Weights of a small transformer language model: untied embeddings.
Each number is 128 + 24 x the weight over the matrix's rms, rounded and kept within 0 to 255. Layers, rows and columns count from 0. Numbers have three digits each.

# layer 6 MLP up, 1280x320, rms 0.0802, rows 272-358, columns 0-79
131142121113117075123118123118115122121124125136151123133123106108113134111151129126143151154091094160153153154155126100090158104193146141118117131120104150114111113133080146125137152156092155124127158092131132120120146156136144152101111121
168142166104123083118133104134162102108120127156057136144117104137130146115092116140176172130131122122139140124123098077140135162124140156158155136122128145084093111101103171089090148112123150130170135077081127105117126101109135108108153094
120142102187125162160138120142098082098104130159108154070159112111144095119110162133159162174138150089115117121150176123095095137118114133090105120099123110108150118076088158132164114104110096138154108092087148164142139153106175140089108127
174160145113125120121121119102150127120118117124124091136178114111116134131131142108156133147146127134132120161113115129144142173107091137109128165140102096132130141154183157111129157138107121140149134123122123105130140124145136161125127072
119116128097122149152121111101125130118131117131134071119131117104123109110119155153138138165123107163151112104163147106140142160145113192186137110120121129115115128093136111105105114118165133184149139133118172095141128172144149139097127074
146115120125117141099165142118175112159140103142128115115132125148163141094101150130142114136096082134143112143128119140134070157129139134169089123158102140143137124111170133137142141137113197096150116094120147118134136174129143122102122148
163150155138127080144089116103108119117093132158133093129111119156082139140089096104161130141157137189131104147138118116094121123110094079137136105125092147124134182082135115120116188157121133103170100110086139121144141111128138165107165154
126122085158116115080083112111177086091121125098070110087165110082155118071121160161152133107141108107191125116129107125176124101095095115134119131173131160118132151142190121134096117156163179174179111139140152171117150130152122122101146125
104118139143150095153097176126162104132103094119110170135103148121122085102116158118146156120107161141167175124118171160142114104130146133142117135125109139103105099116120128118126127155150151131112112164117131095150161184153143165161128155
106122105129110111113149106129142091140144104135111144127134099103101133144131139113121140169147108115148137150143146134124105134161154122158136142167143135131134115101171147127135101135124119127152076092132118101132141146093139126101149146
121131136143137096149132155117138122157113138128125102128148144115133126113108134118146129167120112122145120094152113137142050134125130122138127149133088169121137140109128158141129140117094131138119111084138148106137141173120110148144151118
099127147175130125142121123110156110170116108150124138122149157128121128098077155131134117102109118082127095131107099138155128137129126093123157150084144158119118129148129132175143170188181125143142132114070140151128155120100170143140149100
135146132088125170142147159129056102091114180144138127130161111121104159104145135126166145139173103114164143105156124123127085104129127150150165135132114176062109121119120116132154189138174125160129116111118109134135123108082148122108097125
111134155126110114126096115134154098124104124145122165097118162129098150102133117115156114176123131143136145112130147145113081124134137152101128152153124119110138141138103107118095139113135116103130124136107168125175147131138125138124114094
099112093124114104137162091131107111122095106171133109147152141091120073126098131124110133133125119148141122125156117128130094140148086113119155116095113144139104125092124112145105153122161102119110106162150098101143169187076125153111106130
144162088139110118107134173112117110126122134137120152135160106110161134120153114140144165125108115134120120121111127123146138101138120133131136092126113132113095087145103126169142138144123120114115103116139107113093109111136162112077145136
105145094143124165153154138140147104143090094160114116141132181132150100085116158100129159123113104109124099153151119100133152088108129131126135104136160108102128078115159136131169175131136127110113116118141158098110149161108127147102092164
093136100095120128134124108101107107107093133206119126112103138142111143109156192112182122165125116138116134121171108083072138118129139146140060128110121190140088155153066124121121112148114132105186137098078134155115086096106129145136107143
177117136121139154150157152084135142107121150146113179121133118115165138121113126159156166134114123136106093114105148139139117149099149122091145171128117113128121107094154122088147136138119154148150126129059127105133113117135108129111148125
186115150131119154134087106133121164118122123102132145125115123093119170121137128113174157148173100161136102128127126101133126114105130107135115143141089126126104086131093152093195125146149135106127109112106129085138104106172145140119109169
117139082162085109042166064119102119097102147193138123034104083119149115096188142111134161115112153129101123154124125134092124133137126112151157170120098143108089107075152207159058139160136120175158123079118140084164147110144124124108184096
125117153149065127135076172165139153132111168135111139098075104139151183105153108121158130085087110141143141092111157102166094128157112113128095111153157141104090139140142132101176112125125088125118127150127143148121134144094100116089172114
155129116140134119116131152113102143126115148102121137133162123157110165109116125147117123069129156146108117144147105136130151141138137104125149143122083135126109109095146139137144119123153122117130127139124115123138103139113149121160109144
138101114108125157112125151143134147112115137130102099154130142120145137137138142122142160136115142192156102108148157082087156149131155104148117168156138102128108156145111138145127169126181088092137142106160125103134144146162083109066124125
102130123112130124117091123145151137115114138082089110099159128124190091126147124174142147111115128192139125144159106130117092142168119126086147147163141168100101123123115117121123124150140156141145133135159116099153138116154129156107135115
095135153106115157086108180127134126143111105148133144117126183094137142108112126180135136167143121160152110138130123173132087144140096161087119151118110122107104118112134117116153153137116127162121080135140142109190118169101106180129106132
128103127133130111132095122139157159151139146095131099143185113127124121117130146129133159160127121120161148112137116078116093141135130169184121155168151146128138112111150120098140135131135099127129122113122114105142109138133141139093132110
101121085131107148107106126145121102139124133117130160134146150084102131134160179171129141163144129128188092139138172138141123076131154155122114145148121146098134111153169077177172142124139082117155110119166119126153094116105120139133118135
127091092130129100153151162141140131168109115092074130124134157102150152089172142149135103118104144156134122132117109124119093116128123122146154121111114150070141117124142144121138183097145154111138126109153119148115150070129166096120103132
161142140121105096087115130096175107164133087131106109161120155102105130078124155084137108131125117141134102125182122093144109106160163160114123172131136119097129145121175167138110132156150167125155078113146120100097119140085146155100132131
150125113126140148103141132100134122121131107171106093130135131102115127109095163127125141148200120110130097094141130106132141179118124100156140184141156117126129146101155127157165128141099145150140102120103141106144137101120116114131141163
132120106089127140153137111133097107126125105115114134118128151125142156147129144141152158103135162152140113115110098099131098112110094150126133148178141136134104160145123111128156165138161140144143096084139148091119078107167106121121148134
086134114122132108080128173121142137117124140162092097101172120117161107134102132121150115116109124110155133093131140114125102140117112138132121154158107155096081118132156122119137162096114149138159135129131158120152125144137121125143135081
097094120117111127164159142112160095109101123160172115075111105112083146102078167156104135143117152207076067123121128127087115170138103124084132126115140146103116112150159127112146125146187091155159113159117179165151135162118126143148108089
118119101083090132152085082108163111144130118151103107102139161130084093115088132097160138105130090116110096063125092106085100185186119070129097113155137124079110129160135160091124126148110122118141133126132152111136124148139107106111137147
145125108158139159127128140071132090141101133173163130121123162113088142115084100142086141153145156134092150145100062131161093122161113113131150144147114092102113136142130163110138153123113181097116092158128118141151150075114094113149124152
150121119140123123098140112163105114110119158124140134092140139081111123117101157121083126106152115133122104101151128136080164152127135126169130179146138123138090127108174113111100095130175107164176126114161151147122087153120105156104123136
151126138119082130150149099135098108118123165111112122106140129110137114131122107092206106122112104114164134144146132096111152147152054125171157114111108114123082143082141149164133104110110148180104101131142131118118135127106126125098105097
148109143130141151084161135092141126125127147104118137130154108119139132097121163136130126179098125125121118129133142092115135123127149149127138126144124142110114118106163128105128142138136147083149126132129149128143128110118188113160096115
120115161157132137126127125070161161120127144108109161103114134148130099129157163137180103135137110110139120133104089136148130125134110107186153116148126102145154092098134105093126176155140098138135108136118123073131118129080132133117115110
128154138102141110078131122114109144177101171108153116086186126127154146111130132135097130136153124162171106148147129137131115132127154121118087130140156102076123148082151157138118140127131139120116116131124132158129148168139130126165104147
157078159152133111107127110146150109125120137138145119138168135141121160101095163158156080163168186117082101099134111099119119123135104115148145180150118114144148137127127113122126142147129118132118117119113067133187130142090122165116108133
126145125156120139148139149089119084105113166118133139079163131139135139087090125115168111139138102167095130145085105132134095129140107138116128099109140125128127099119153113177113119124137145128125129155090147150155164158128158120145130122
121163099187133099094162130126116128110130122167121109103154101114101167106137106179097103081130114132143144104133117108111089154105115141115117126113099147107102119159117105155131126117182105136177095134170119097132160133110187140119159120
127157161186121047108062134141129160120117136103127145143118155102096158111167148116127121171158124129135130099163137131146121196117080116158143148129129134105104107088122123128107101150142139186123098099112104148145098182122136137118128125
159133114118138107133127118148160121115122103150103142145097110118134120138111144135142134114153109142144152124151085131141089135120148169127129139133103129107111149126131126140123114140145165125152120147135124124136144135093158138140106128
150128104108131116120153102122107117135115159160095147123147096137140170110095153139093125146119154122155120151182126122123153119102124118143118183107099088103095138154169161124144121129147141146117111077112099165138149145094177151144114142
123134167171138124102145112124154142149103076127128097108119138120111158087169147111196103161116134094164130087119134128132099122114121131118137166098135156091116136143112113121133151091162155171158097108110158152110074126094090195106175086
089114091103120096149140115132088160080127151075177131132116095137114151113089133156156141163090118111134127139140156106076116159131131175118101109138121122135124143144094176126161108170102152131170134149145106131156144160154168149125144141
142134114119112149182136110104139099138122109110154153143135165107116169133158117093150111104125101117105144108100140123108122143113125118126080150148113127112108143099121141098156159134149121161143105099119130129112142171103136117150126108
105104173127116133160094111148116146170087151078083138109081113142154130097117130117081107115121130154130114156144107151124115120158122105125109115197187105097130080109122099160108096118105106108150123103157146138186126134145130120106149141
109163115138108168093131146087123125087114133150093165118128118126117133114146169127116131121129105169095155140123122117084163167149123160130094140139108112074092173106138157112105133124153143135127148120117136128150176174149112104124163131
107121152144098119080157108100158081102100100138101114103155132109130147103060131152129151137143134142131140196100153105125117156133120165119162156124124148127090076111144100116131120177121141119187108138139163137180143122131184128135146108
126141142123118160131086159062133097116119128126113115096111166109071156094160118120173173138162150154150099198103141123153149168093128168102118145155129185131119136160133142083184127155101137146166101136098168187069117141118095164110155119
146140121107141123148116147113127126091093139140135149109114162114109114125138153137112149114142072108146107076156089144121076158113140094139119127105144104116120143106099131123090117154123108112157135146132108111124139133101121114115126130
114097116094110144146122118147152151174118109111107091149174120114120146114111132119138116176126133110126155091103098153116139090123121146167147120139142111140115098091081110130130113116110153147145144112136106123116110121126132111137132093
065164139104093114138130148156082114140088153078104153076126170124151146110117164166088131142143101133142141170131098152111145047167098140118124133166156132124096100159132153157098119106096106090150115122147114113151132159135184153104120093
142168146142104134116114121126137095103131107138111140106108132074108139124129185150150113112157112089164106155104132123141144157165128153141133147127091167122151147140135161148127119130142124132103091127091132116084156136124157126128126130
154113142151107128152079099144114122076117130120154119128130137107112124134084138108129156143105144143131167134124116131119176152118131163165108094157119110128083144129125144105150167138110139106149124101115099132093140117093134135148158153
080098097131131116097171156058099113095114111087128092153177169101084112114068095094137153180121153105155133152124141146113127130144116129112111160137095129098134141047162124130095189095102131133181162109106127111179147121124120102070144111
125160136150107160079134147089090069122107170108108099129139142061129121102080137150097116107105142145131111147168110136134132162100135122089167128127141118128114106063174172098138171134169132132107113094102085119138135164076119157128151093
133174103141123135129116122133116140115118149159157113148130142122132131117129135061117122140113125157172103107103141111167120147147095130137125153113090132130142054145117105126141136172145128105125110114073158131141125099160165158126158158
188188105173101155085085115178123110091101103127098131129193163139118115083093147142185137110093121096179135134113102094133140128125144180130095155122179134124139090117090135173122122177118109132126132086138131121118112170139143128109139120
171130114111110138176119149113139130173118181131159115136118129119126179130164117111157141136121113173115099126119101146105104141104115146143103113125140144095104105161161119141170178145154142107140167066107149169102089101126098120094124122
135124180155117106151141074131140130128119122141129146148141106107094130134093153118144138151141081130117129133143126158117096114084122135143121171102101128108118126150139137139089143123126143132165122117127138104109122194051159127105165074
139116139138137129154110149118170119101128124186159129090174149123138154126162150128168127119114114141185165123156101100138128146145145140126133143111109146120087118136155135086189125114143123137153095132085071110139112122137182153134109113
090129155130123090117098108121113150104100087082156122138111140133145105131123158140117146154170094114105098163136126091132114143125130121103106097157154126122144131115127128128103093150112106123108099127138138134147132130107127122128163104
165139125149088137151107144108126133166106125155133141164097168149132144094120139117146107138115097131112138121170116066140100140147087137123132114132141103068093123145129150169115148169121100083120120107108142116121126160097130102128135088
123114111185145153129144184117096131134110128113109135149072164117132124108141125131145144121130101158115095104121107100104109120114089117162126127128118088099113103115102149108127096112159140135085113160164102107111118114149118143108155132
134143096098100124113103116108128066092120092149137103135121128114120144135156141113127132143176122142137119201143114113121120121129119112153155106130173109099112108162102171124126161124096085147148113097150097087140173103092100088133122161
101126106155110124146094116070127124163117147098134095161164140106136130130119121126129163175141112140119131135157147115115092131139081192131144134151120106104157129126148157089125129163118101134128106102118163113131155104125120131070124103
119115134113153150126102143090144123175118150145125151149135110120121159110136150144140123139137122151138159126124178110131105155154136147140106130165142127119116094124118150139165160182136137176117117141121113116133107141090135125123131127
095110121144105096120078115118130134126141107132146090103131123165122103116124137104125100149130095165133154105097135130090112159149166134105101097115149123109122145156119120149123122144107140131175112121153101142133115110127111151108139106
098159066126113146112080117110131071140113132187157156126126132111132145133120139139139152167155120142110124072159128150130090109149152132149092132175115109084071163123183118124144143144147135109135123134139156136100160114139135122091134159
117116059151114107147132092110122142150119103112115113119167179130132111135171165086166141130129111130153103139107150084118116112113071129145105111128138170132085100141131104135088145110148135129164046163081142138129116162158095154151131139
089117091099136128120125125138129121144121137146105114119143110122165141103092149116141116158113155149095130142105130147130124137140106077116108129156160149087136145118127125117125153148113120113167098119100110107128139149112114125119144091
120119111132110100151096107086109093111113128105120098113151115168132114142126110169134130109112126175141113140130116122103127159156105105112098109180140111132122116110143141099111138142116187160165125129158141100149093153117116151126135100
172176152117111127106112124124146068161101130143100121130118129070114139100100129152111105135069118162143156121154170127118105109131143156152160119146126116119097134154119136129093117156135108160139171063201110152090124133125130144097128141
106108112131104130130114127073126138139125132131122126120183154147100161102176158115114142100138121127161125127142099110092095135148125147151170138133165125112123132095164118138096134139125124141121114116128107102101111149125150103100092105
144113110166118112132145141093159126152122105092177099130105136122129125123095115112118134160077138129111102088176156126131143165197147134136135145140145132098088127136127132123086167151155177138148153140112105124110108106149131068079169100
147169122158100110082076133114123162097111158174123098122118108121134127104098116094153118130120111115142143134114101169140120094162104113149135107108099142144124088122143129128159138150121119161106111129125149150083119098102162184123115145
102082127152115173150179173129123168064103157162103108151123161134100130093110122115125160113090106105098104102131085151134103152167126157112150122076122124130100147128130087142147153126116179123157120078116071118145124144133140136165115131
151109080110129126118126151145149139150113150119146114125147133153078131101148130159115128078147125139109103120175141151115155134126131105133114157117096144103113147111135096110099118109132114109160101135116118128150153156115135107133186113
123110137131103145126156145095132110171106122148122140120131093106112134084113138134155114134135153124100117122128094095113099136116113095128069147149089138154107145114165141115110172112119142130141113099125152116174103080139116107138149137
138167108141098083118082140128101137139094079105131154118128151144098089107120115144163133138126126119108153124120144137158120119092153095110121110164118132111124105144152095106140168142099167115158139101120175111150104101149124159099162138
153127101145090153153097187111165121178116150118124069122154087142104093111119201111097101124122119143161077110156136145125136151101092122128109113068127083155150092136135121145108141112140142149114087085144090100140125081137168162103115174
152117140133105121169114138126122075165120125155093114164118122127091124132158147151124118123116075097080094115143062122075134143153092170169146092110127122121117151147134159108109145150166142107142128129119097098112148119117129153121124172
# layer 6 MLP down (transposed), 1280x320, rms 0.0738, rows 272-357, columns 0-79
121073107146126158134155166113135156161093119114135115144093118123110101116141114104137092125133159107151113135121125129131097111100148083093105148154091096113128131100127122164123163123139122145129128157145112125107147068122109087145142123
119136139131085112123126159158109164132156078088138098119174116122125080128074132179120129139112127133143146124108118142128142133187108110076128118124128142120123107151126124106159124132079077141127140134122128137158145150144110134145110120
117128168137079126102131071111160138161077140108112114127106144079182141123126127147136064134087136190114121144143157120103087114092094126117103137121121160152154108113148109108106157141138122144118149108142154156143128128145146107139187125
129126112137120106138097078148118142140138143140146132152086101138107098157139141125103130075099156095101151122090161159131143099134150150126125110143096118157108108155144126162127096138146061133155187120165124154141103128136147097133143135
143132144114134171119141123145101120131154128141110097141154128118110122168117165135084099111118130166070111116126115139150121138129152137110152128114113108134136136143134125113133121129126152118148144098099144118133171117114111107149112164
127142117143117119122148140166121123122255123121129110108115134126166101135144093159131147142132140148128108141162122118125099127111150110118151125138099120140117100106174146112167128127100159140135133118076133123129136134137112170129128121
102172136145089068121082142186114179106122142133120143168112111134113139153108145110139134139158122068108107077130094106124131103103154092152132129117178136135094124095111133201100169103112129113134168139076151108145120153118126131163121149
108135112142118165130130134142083072140157119094130127146113133119095149142105125113163129124138117138094118115132111131107149161122099095137132135137097192082167130142138134185152080143157143153147105107155147159088149136115110137117140163
120128120108112110143114131096150122104142112142107143102142140099167168143150093174131100132113135112118124176095124138130114146142097126124113122133117119110141123159190100154090137166127122156097181122052107186113094096143132133153126119
124119106136139153111147144060129132130255140162176101101118109098126132143140106120170164146132146133130143138131142117123130126138140144117150137135117101126126143143120119125121158111092152113117109156104120102174127150119132153174086104
153123152136135109125118117158130116138123119117106141128100138130114123160115110135119137109141131169096127147113151126128205100124123135147110137116157119123145122143134080151122141125139128123090137158111113131140128114116142122180107141
102147111117108144171161170109117124109085089073133111165165089153155126150126112132120117153172135159141145108147138107108117143122095131106138132154135098145090120115152157082141143144127118136125100115132100153149116136113140121116128192
125144121152135104127101154139145098132159107143158111130140137156112148115164143132165107086129136134129094076091162140134132130137154142131123097126123123154089135142199156065170095149083106104152130146091169177122082112139093090115124112
157106121146136139100110138130133163088085123149157114153135138127133122131136125141148143119119090127132132126127146127138169125152143111124126145147108111150127151131130161104161119099091141121135144140101105134122109110108096100129166128
116118108144152149108116132112170133133151170107107169119134138126165142139076140125139109139112095163105110123099137122109151136139125133095148129121142120133156107094081141181101148086155112148168154114111171110123102149128117120106123162
117163162118107133158115075090136118147165138142142166122120119138151126111116134151125115155108165139140161107136143129170117123133116144125123123120136170119135124109139148114120155115171150117111113123101106121107140114132155146124132157
128134090129171151094116122141083091145193155151149110122116115157135123136072094125136141125132121119116130163153108105136091125116125158124102121138150107182131124146096111116185114121106099172140097146106121158145135128107163161133100122
119119139154091090129122135155125100092110130151073137176184144148133136182121108113130103136131102104148080132142132145114131124173117087126138127097130123090128138104106123185124154097140131124111116104107116136161151152103127120170130149
130098115149100171116073115111140150112113127113137137131157110162109126135129127142127129141104148146144134109141114109159096114161121135119114127093150136136141121166115114164128151138132116170133165121107156092096157156148138151144115150
134131142129125096146113118144136099141169093141109105140113119119141082145117174170121125112100128116140122101140119102171085083118123099151123147101166146150141138131136123123117127166102133132132130175163129104153108178173166138132093114
151133172138110088097180112112125130179126142064132109161167093157115132110189108145159133102169074122064149155132119132148163092114206177163107122140163131115126126129128141121175081104113058097109119083080101115146077116111126116081114132
163158119094125108151154186141148109142124096128142116134122120134154117114067148118141124127127124120155182071156146167118113161094133117120112163114104103151091113101171120170113103141087116100105134079110155151132172145125145139086121144
117142146139114127116106100123156168133109122145129139112177134122117121130133156117135119161132089114144119138160131113134131134102125148143129122121113159128123146104128113099157124141110122132111115126119159148165091156094129175155166094
126155128169091128146147142133168124101095143128136134134146124125149122131117108129070113128122122144158120133138123127085123128168059144172157112107125127121095139124120095126125122125098121118140159100181159123103143137123144116183153118
127130137141133146163145142115113130102164115130140124120167114102105152122133162131141157128128096110113143159118141113136145098105134124143112138138165088133123107096067157138159115144106164138088116135071178152103132148117051111094149114
108146140103130176130128076127147133151151128108136112099129133150172115160085178117106102144140139121112141134124118113115125153121116100088144116144112145142152142125135115147137066173120134146143165105112139155156131128132153102136152125
147106129134145151105111125101128117137237091181144138119115119149113131167140142125138141140110103129083115145123105150144184113143084091099109129132108131135136133157147157147164151147131132128135105088143145137096120178138124142123146126
099135135141112085129083087123135116118097138136142156085123127148102149182121114129138090144125123063108129174181153114164124118134145132093091100109098110133093111179149139114123177139123147101122098139096097162128153112104123133141114113
141129116130124141113080154160143113137076145141119120141131111149117130073135124093142092104132106102127141153148113144130160120144114123132122129134133151155105135138160147148134115129131146130128144141164124136128153121158128144112109151
142099128105123092189135153102136155167178145095142103132137122110157134113154134120107088117147107091130160103108106122122134126133125079165125116134134132154118134106149089139125141122134158103128124090124109138095152113119105112116091139
133123116175118090123135094142125128150255092101156096100130128102150145119141135129106104136125154148131093112159124124106167137102115165099138146110137137117138137160120104148124122142115129129176126140127125136084155125125126154150129122
130151102172134127121116141113161136111228126129135120129125128147148130101114091148152134099118094112108125141136131136107116145142099108129103113123109129102154142125138133157143134114114120145151116116127106133166156145108091113124092142
149149123153132124159123086120120105128207112092113151118146120145080153136145119139126189119131085104121103102139134119133148110105162127138132130130113109147135126128105123157154115132154149125136127142133120121118129126130121141145125131
143180121121126151114146101133150143134029126082091088124130106141136162157139104131157113148144126156120146136141158098107111103099144116116149144183107157091152105116132147103112111105110120081118170133153152129146133135145107087092158128
124139136133106197134127115156133150153201107128130126129130147137099121124116149103132134139127108106141132107087154134122144098182150117118102088148118104118130076078142129107112108127114172111101128134171113140111094106167094101126141076
121109074130127102146110102122157107160136121132129102130136118112132121130116068122145164158130146151137203131101104127122123157201117168114107117112135052139107147144104102107118108067105125175143144134132129107119146111079130122129179101
155145119129127140143095119134125101146100121158071146164102144154132176146143119126102111114125156133088142107139127152105137130116128153108137137078136132182127115130125141106131130093139155102136160086168114086100140086160097129128159147
103117142141145111159109115161143162152151165100131138155140121109101070123128113132163143106151151108151162075116133148113143107115172129078151126134104132125138115161125164119130126083128095132123106152123102145133103142102070100105110159
138085139156109141143133136107143106116060125115147128092125140171122161079127106129112144158126099153106136129144090145135133171160107156161095119117139150103089181102149153148170114148162131110130142140145078114099108127104115153113128128
130146151182125144141118143154125121147141107093148118133096139138124121156177135114125122140122118152120123083138132137083148126139125118128152076136129168095093127125157144140114098114098148112149135117117135162119110134149139179142117109
150157115098150144142120111132156174154082120109140118123122106131152161138102130131132182090151114139123177093131098120140104138134101165113074127142118114083151154129115067152126086136167072138112112110104162130100116104163093147129142131
189109138107121123104155099115172141162158093145113138132138150096110103111116145096102134136177097141108147136109129132107106125069125122100127135075142120107122099163124155172161138088116070101139137138119097130140109107163143149134091109
097152131165066120132130075132135162153068109133053180137089125136159158132130132174156114177149138140121114115118125141116149167143146146121118148131136120095118151146134135132115114099163108132096130116129132098100159096140118147111124132
118116075140153132115133129135140100095255113080113133129087142128096172119123147094121109168122132173149134127158149148144106149130109110124124082118120088060149163088132128138156130165129145140134104111113121135089131141137107100148121168
105126129153120144124116137138109136145050142076111155131154119128126142181103095135106130128135140167115093116129153108131082152088095080140112165129123123140142123090086114136129151122136107102121143125123082159151153115186151131175138188
092112168134130126137132135147115137156194122090139099139145126121120104161121140138099130124139143121159104124123124144100135108146152139137118126150150113138123107168122123109155104127118109104147122138118138167112110115146137126119108109
148146152098147123126125126172151129137195122093115115117111123145128132154092123140118098132136116119125151135133140137166153126129108123132116152137110170105128147113129135125128184086122100112125162099143124143137138186126138129137109118
109097138171093153099135113145113193139131092100146128116123157141138122131148096114146144174127079163142140112141174106104079090116133126131113160159123105135139123138105115108142124143110116130115135089164127126078117145193167172102111144
106102147117131075155137119084159111110102104098151088146144083136109107161126150148111139128095126125118097121104100118140113110101108120124135121151141135124128079135141129111117131085117120146138147124141156118141144128154124146128129117
140130093099092156115140142168090087146174124108098107097157105142103138134112119141110115130110142148159127120144118132084144131130115116119115172111114103147148107137128144130111115123154136139116114094097175119145150141135164111109114195
137120154108120145137092086142178138176112119117094179136143135134176118129110123114115132109137165148122124156132129112097075118129170147118124173134138179129160151136163095144126132138128173124093100137112155108127120101107128183138112155
111120152172119102168141093136148145089105115173111150124158129166123093093108111146185156131166136125110079174078150104164105116138131100113109134128137189154107165126132141100168118109126098149113149132128128092093096121118118156148176183
148102092152141159127139118101078120125120139142148093122139084191097194133134116112148175126128107126108123099151133145113115091140112143150127088125137134128093108128134089153130091114149137103130092141159157126146106109157139114139135144
164137146086141150101145104167102159106098132126122126110118162129149129157155179107110118086089129126079092167085099146099159155158111135073108131101145142111164099137102138103119135122096181073106108159159113106145118136105108111123126099
159123129083118144110110157070118121163193123150109114132131104116112121134175146103121123106132105136138131126122118148127137149118145131190097130132172119152115132135100129132097113115100106137109157121148108132120128149166099117133137119
130177152128153104135118127090144109168117117130129144156102164141169136116156135127136153117139116157117151113139108157138119177125111093118119117145116145100187118121176138140101175115129080126108125148155143096112122100092098195108150170
101146184101128110130107093098097166178142180111098168122129155115165124139125154116131119142163178107105159097147150103148100153109149104148096101149112084152131152136115124134092137115164141099105109128132168136153052138141128113118144162
118130107151166142127154137117105147159171089146123133126141091095098145123107135077126096138138084112112151174135144113092129152096139068160116108133110129105117126095081104144136102152090146081126123141120166136133131122110174118125147144
087118144142109118122148104110128160146163145132169166147117182133126160146151138149110125114132135140144103154127139138138122111150118106128125151093142102129169163117111135112139081153176083163148153124107122135121139146090107141115105115
138076171133109153143142136107103152119159138116153151085131123110141145109100108134103131139080144121119154134114126124127131115168105083142177161128106146163105128111121141115146150044109128117116121162159117154139126129147114118152121084
109177080116151139120119135105126145150088114088130159115152194130085146109114115132128110106094129123111161169127096136131153114132137104153175155157172120141171117107132119156117115154148119166110163105103152137126109125107088142112122154
091127104111127132174099158101141113099151091122144121158114118133133132155140126128129093140103123142125138142118134142119147152177130149137127130141100125113137151120116166103118101158110118129125142125123164136120162134119123090100079112
122142097114152174101039161164115113132130149147147148106116153156102155152098134119131135125078173141152125118091128136158135128059133132124089134111113143095140112167100146141150094089147087142126109084154147159141074109069132133156145107
176066148098121110116122134126159164109108102107121146128142155126125136109131134114130123114153086124147124100143137140141139121131123156133114118105138129135130117146135145158197124109147152152101105169148143130134101132147125128144108113
117119113120133176091131111151104111162133130133133114146151113126114092124142144121147194087109130127090127119151143148125118124098146142126124110110133145134128142097131129165151157172122125131090144129153138149146142092144120128144111087
131133121160125146122102072139138160142146109097138107123112115120127143133110110131148143123098134077141143104167147128130125148144114139119123144121154153154135128154142105109146112169134107121127160097133124136140143125119122151155101109
148111139098128121164116130156143104148137151146141123130111144146150163162124149137104090123125124123166110128175144128116152123123138093105126086132137128134148135154128167122124125145128151133076117106131127163127119127093137152182108140
098167097166125173140115131121168129138093104098086085142140127118141153083118112106102111088141116094132126158144135128092142141149131099106146114149133132158105117120135147155088124120145134201088125165134111140158115113123169102123154127
092144140142116167146132131121178128107121120122098163101142153124146102100097077132151116170141149135149142154169137119131108089113115136144129150129113158115148120099135139110106138128172154129119152165127126120148140142129105127127113114
144120125093161115126131110131129183130188126130099167078153094122094124148127113110129085122136117163123165131129164139164122129143134127113117129100089159161125163081126126134161103135090145166125127118169108129122118158147096177134167094
137101107118123121138115201143086111117153187098148144120119136140123139163160108120142149078120132086157140149104127129118135152150134127138113129128120197111154114152147114165152135164118131157130156153108111152124138144132106102149079115
095098114137109096121169147123135114151169119163144152118147135112119154144133112122167129157181174114153167145146156167119157129125142105102105121118109116140111145119113082149096147149149175118138123130115110151088110157167133117135141133
126100100101120095120122092116127128130204138117127097141152131092117131131166104165142118093084099116157083120141075136135129118128119138142169150124120096153114155091152127094126156083104125136116117138136134120157099161129101167126144113
143157124081099113150121125131131123123146090133141089084133122137126107091119119130152130112131126140085166184144160081127161097150107154111119124110112134134135115135133140119145128143156126105129166141116072146130134101171160098132146155
124118085120105143149127137118099201102214136144111145125066148105111115154131141104145133138152128059144114098152129165125149159104104130148114152105097127111132061140116143141152145151082158150155105145105148149087094150112079112107119122
130133088142157133118121145121140149099158116101109103133149070110150110134133088129102115107136137143106141108148148136148110090145123106143148186110140137174118124130119121119082139107138135132107160121152163130134155167119140134114138141
181118090082122097150116140156102121104136182133099146148179127121124122148121129186101120137144171120142127097106112137114114136109157137131123106125120115111147142122091095134132105130128136129140152140098124100154151125102153123132118146
111156114167157137080101126160134195115167132148157122070127132153133118079149073137146142120133131134158145134126114105198126139091122112105156160151080189165085132151133116124101150143121127094074152082119126145106166136117121113125154153
133130105098158140119158142101114084151050141115111133103131080099144130142138116129127135161122127134157113137119136113136124129102136116109129102129109176128160109150143198130158161126095157117136102115136092138107142149115158141156144120
166109094123106150163169136134092136122103117102188105106132125176144136102114131157107125151154151123136138127136130083208144078154149110084133156123111142106118099069164145104085130118140163117108122091148063131154144132184123105122126167
068103148149106145114107105111126160094160188123139158143123139140096141127149118139168090159117127145145125087090168143157128109151078158116128092110120092144121140092146098104111113121154126111097166096105132127090150125143177097157115106
105127082140070152116137119132112123178080059156133115130129137155126099123142137106126107140130111109096120154085118120113088132142149154133116192130078133101116094139153157117126146132127154131128149096093130198139147101113164151118083165
139139166122093144127152096109135141161142132148144105102136154127129123148110168133156144170123098110146117116145113148143117112127081116120127117154134130135134124086174120122108137153110164117156099149146139123126149126163098127142162127
133128161116160115117109111170140109145113148144120197142139135153131153137106122150142124132119145141105140149123130128146111071108116082113135149104131155103141165174106087131134158110098134118130138130125158124154125142132130118120114145
100138121124115136150077165166132125173097135134103173122132139135136150101129108108140121137130145157110134152140159118113150119084125110133151125071135174130176105105106096108159144134165147161115137156102108126123071162126139128128101112
121126138124122137121089141117142135158019156122161130131124164111111123145137174135130114124148149112155142118105110141132121107070096110116134114130142155107164135106126178190157162143141069101091131098095129162120172098114136114113185118